Weights of a small GPT-style language model, trained from scratch on English Wikipedia.
Size: width 320, MLP 640 SwiGLU.
Architecture: rotary positions, tied embeddings.
Training: 312M tokens, 9528 steps.
Each number is 128 + 24 x the weight over its row's rms, rounded and kept within 0 to 255. Layers, rows and columns count from 0. The size above them is the row's rms in percent of the matrix's.

# layer 3 MLP down (transposed), 640x320, rms 0.0904, rows 81-91, columns 160-199
size [103  98 101 100 102  93 102  97 102  99 103]
[[141 126 153 150 105  99 133 143  79  91  98  73 120 131 106 153 142 181  86 121 154 146 164 154 132 119 126 137 147 127 151 110 144 131 144 115 148 127 142 116]
 [158 131 141 104 153 151 134 159 149 124 139  78 142 126 137 123 145  91 147  91 123 153 114 167 142 131 145 151 108 118  99 120 128 170 108 113 173  95 126  85]
 [106  85 122 116 129 117 153  99 101 188 127 108 159 141  99  92 104 184  82 122  96 148 117  89 144 130 122 138 119 111 154 143 153 130  81  97 100 110 109 127]
 [109 140 134 125 126 130 148 113 103 142 135 100 126 100 111 142  86 134 111 168 194 100 142 140 116 133 137  84 138 125 118 132 121 136  72  82 123 123 124 160]
 [153  85 127 162 144 136 140 142 181 132 105 122 159 135 115 131 129  84 105 147 141 116 151 119 112 114 158 112 172 140 155  99 114 122 100 144 150 153 118 137]
 [ 96 108 110 130 113 129 129 124 110 142 112 170 106 109  84 127 131 140 142 146  96 139 126  84 102 142 150 174 141 113 131  58 146 122 145 139 163 114 147 133]
 [126 136 116 151 106 102  81 142 117 158 107 159 134  97 117 103 156 135 119 108 137 123 165 107 130 135  97 147 142 157 133 167 108 177 159 136 171 126 167  79]
 [ 97 113 168 133 109 142 120 168 114 128 146 177  62 130 159 131 140 138 114 187 122 134 148 138 149  74 112 101  98 116 127 141 147 174 143 151  98 123 138  94]
 [140 113 154 145 155 137 171 134 145 141 135 131 123 149 117 149 151 147 129 143 119 112 177 156 115 107 119 176 107 156 145 128 154 149 147 131  96 150 143 136]
 [107 149 111  94  95 122 135 121 136 133  78 111 124 125 163 166  85 136  92 147 160 115 146 113 128 145 141 122 141  86 180 129 103 104  97 140 109 137 137 167]
 [ 68 139 117 113 146 158 100 161 120 108 154 137 120 129  60 152 139 128 117 106 149  96  99  98 112 118 126 116 169 170 100 119 150 140 108 167  91 155 128 131]]
# layer 3 MLP gate, 640x320, rms 0.197, rows 82-92, columns 160-199
size [ 90  93  89 100  98  97 101 107 102  99 107]
[[ 99 138 125 112 119 160 120 181  99  86 117 102  98 161 103 164 127 115 151 134 146 129  74 102 142 128 128  93 142 106 144 112  69 120 132 140 129 169 111 139]
 [ 91 144 120 125 118 156 119 154  72  97 136 155 142 120 123 159  94 152 157 137 142 110  96 117 178 156 152 146 165 118 158  98 132 100 142 157 129 136 124 102]
 [138 119 105 130 156 142 107 142 143 104 145  94 109 136 132 136 118 167 135 120 122 155 163 121 124 110 118 159 131 156 111 131 110 151  88 119 161 145 120 122]
 [143 108 128 100  99 115 142 159 103 100 113 123 146 109 121 131 128 161 160 138 135  97 154 199 109 139 119  96 103 108 103 170 131 129 167 105 137 129 127 124]
 [119 166 134 171 144 162 115 106 113 125 144 124  97 131 133 102 154 151 136 131 141 110 169 130 158  81 140 102 150 148 110 132  87  76 133  95 100 126 118 153]
 [ 86 171 166 164 162 100  94 136 131  99 113 132 138 157  98 124  68 180 120 110 130 161  76 184 111 100 142 166 102  97 140  92 124  73 132 121 159 166 126 106]
 [149 176 124 106 117 123 118 151 128  63 117 124 135  97 126  96 128 113 144 123 123 165 163 119 156 139 135  99 111 143 160 143 144 104 114 130 143 150 137 184]
 [131 131 137 133 128 149 155  99  95 107 139 118 122 116 111 170 136 119  80 167 142 154 147 131 122 161 165 138 128 104 161 135 139  97 158 157 184 165 131 114]
 [149 120 128  93 140 138 133  93  77 162 151 151  86 123 161 107 136 117 103 129 159 107 111 117 126 115 109 153 144  86 189 122 121 138  86 144 123 140 137 146]
 [ 73 117 139 128 104 131 128 116 116 125 132 153 126 123 101 120 131  80 151 113 132 130 121  99 154 140 156  68 126 163 121 124 104 171  89 124 120  93 127 112]
 [114  97 118 149 137 167 140 133 133  91  77 143 123  98 118 118 170 135 120 158 119 112 126 137 186 122 142 151 103 138 104 147  81 112 144 125 144 156 102 136]]
# layer 3 MLP up, 640x320, rms 0.202, rows 82-92, columns 160-199
size [ 94  97  98 101  99  99 101 105 103  99  98]
[[109 126 129 117 129 102 109 140 164 127 114 112 114 150 106 140 150 139 126 182 112 119 114 186 153 137 164 107  88 130 117 136 153 109 148 132 107 121 121 149]
 [151 147 101 139 116 111 108 108 159 154 155 119 104 108 126  99 140 185 126 111 126 119 123  86 143  64  81 137 115 155 160 122 150 147 127 138 138 146 103 118]
 [133 109 134  93  90 111 168 133 105 167 145 152 135 163 161  74 123 104 120 157 117 113 125 151 133 141 128  95 144 132 166 112 122  99 133 166 121 117 125 135]
 [145 113 133 159 138 146 115 105 132 152 102 118 135 146 123 155 132 146  76 161 162 137 123 151 108  80 124 166 155 111 142 130  83  95  84 146 123 148 129 120]
 [135 146 128 183 145 177 159 102 153 133 138 117 129 146 113 100 160 164 135 176 127 143 116 129 138  83 141 155 106 168  94 135  99 116 110  96 124 134 108 178]
 [137 141 151  83 139 143 143 131 128  80 117 104  89 110 136 133  98 129 146 135 123  99 121 119 122 108 117 142 101 135 135 158  86  91 152 153  66 113  77 122]
 [143 146 120 154 145 109  82 135 133 129 144 126 126  78 127 121 154 130 185 150 142 175 165 122 144  95 160 146 105 120 167  89  74 141 144 146 131 164 139 130]
 [129 131 127 154 107 133 146 108 127 115 103  96  84 108 113 134 111 116 169 157 146 134 142 185 142 126 154 119 130 196 182 106 122 128 123 122 169 151 139 145]
 [105 130 145 115 132 146 141 119 113 103  91 187  81 151 150 113 138 144  94 130 136 131 154 144 141 156 138 160 109  89 194 120 175  91 131 138 112 154 142 137]
 [155 127 109  88 130 171 172 132  92 144  94  95  63  88 125 158 109 133 108 113 168 143 112  83 126 109 107 166 149 105 145 151 125 139 101 118 100  97 135 117]
 [122  91 132 149 122 137 145 153 103 128  98 111 142 113 127 100 107 120  94 145 134 115 198 114 164 158 149 119 125 124 130 115 121 118 148  46  83 151 145 155]]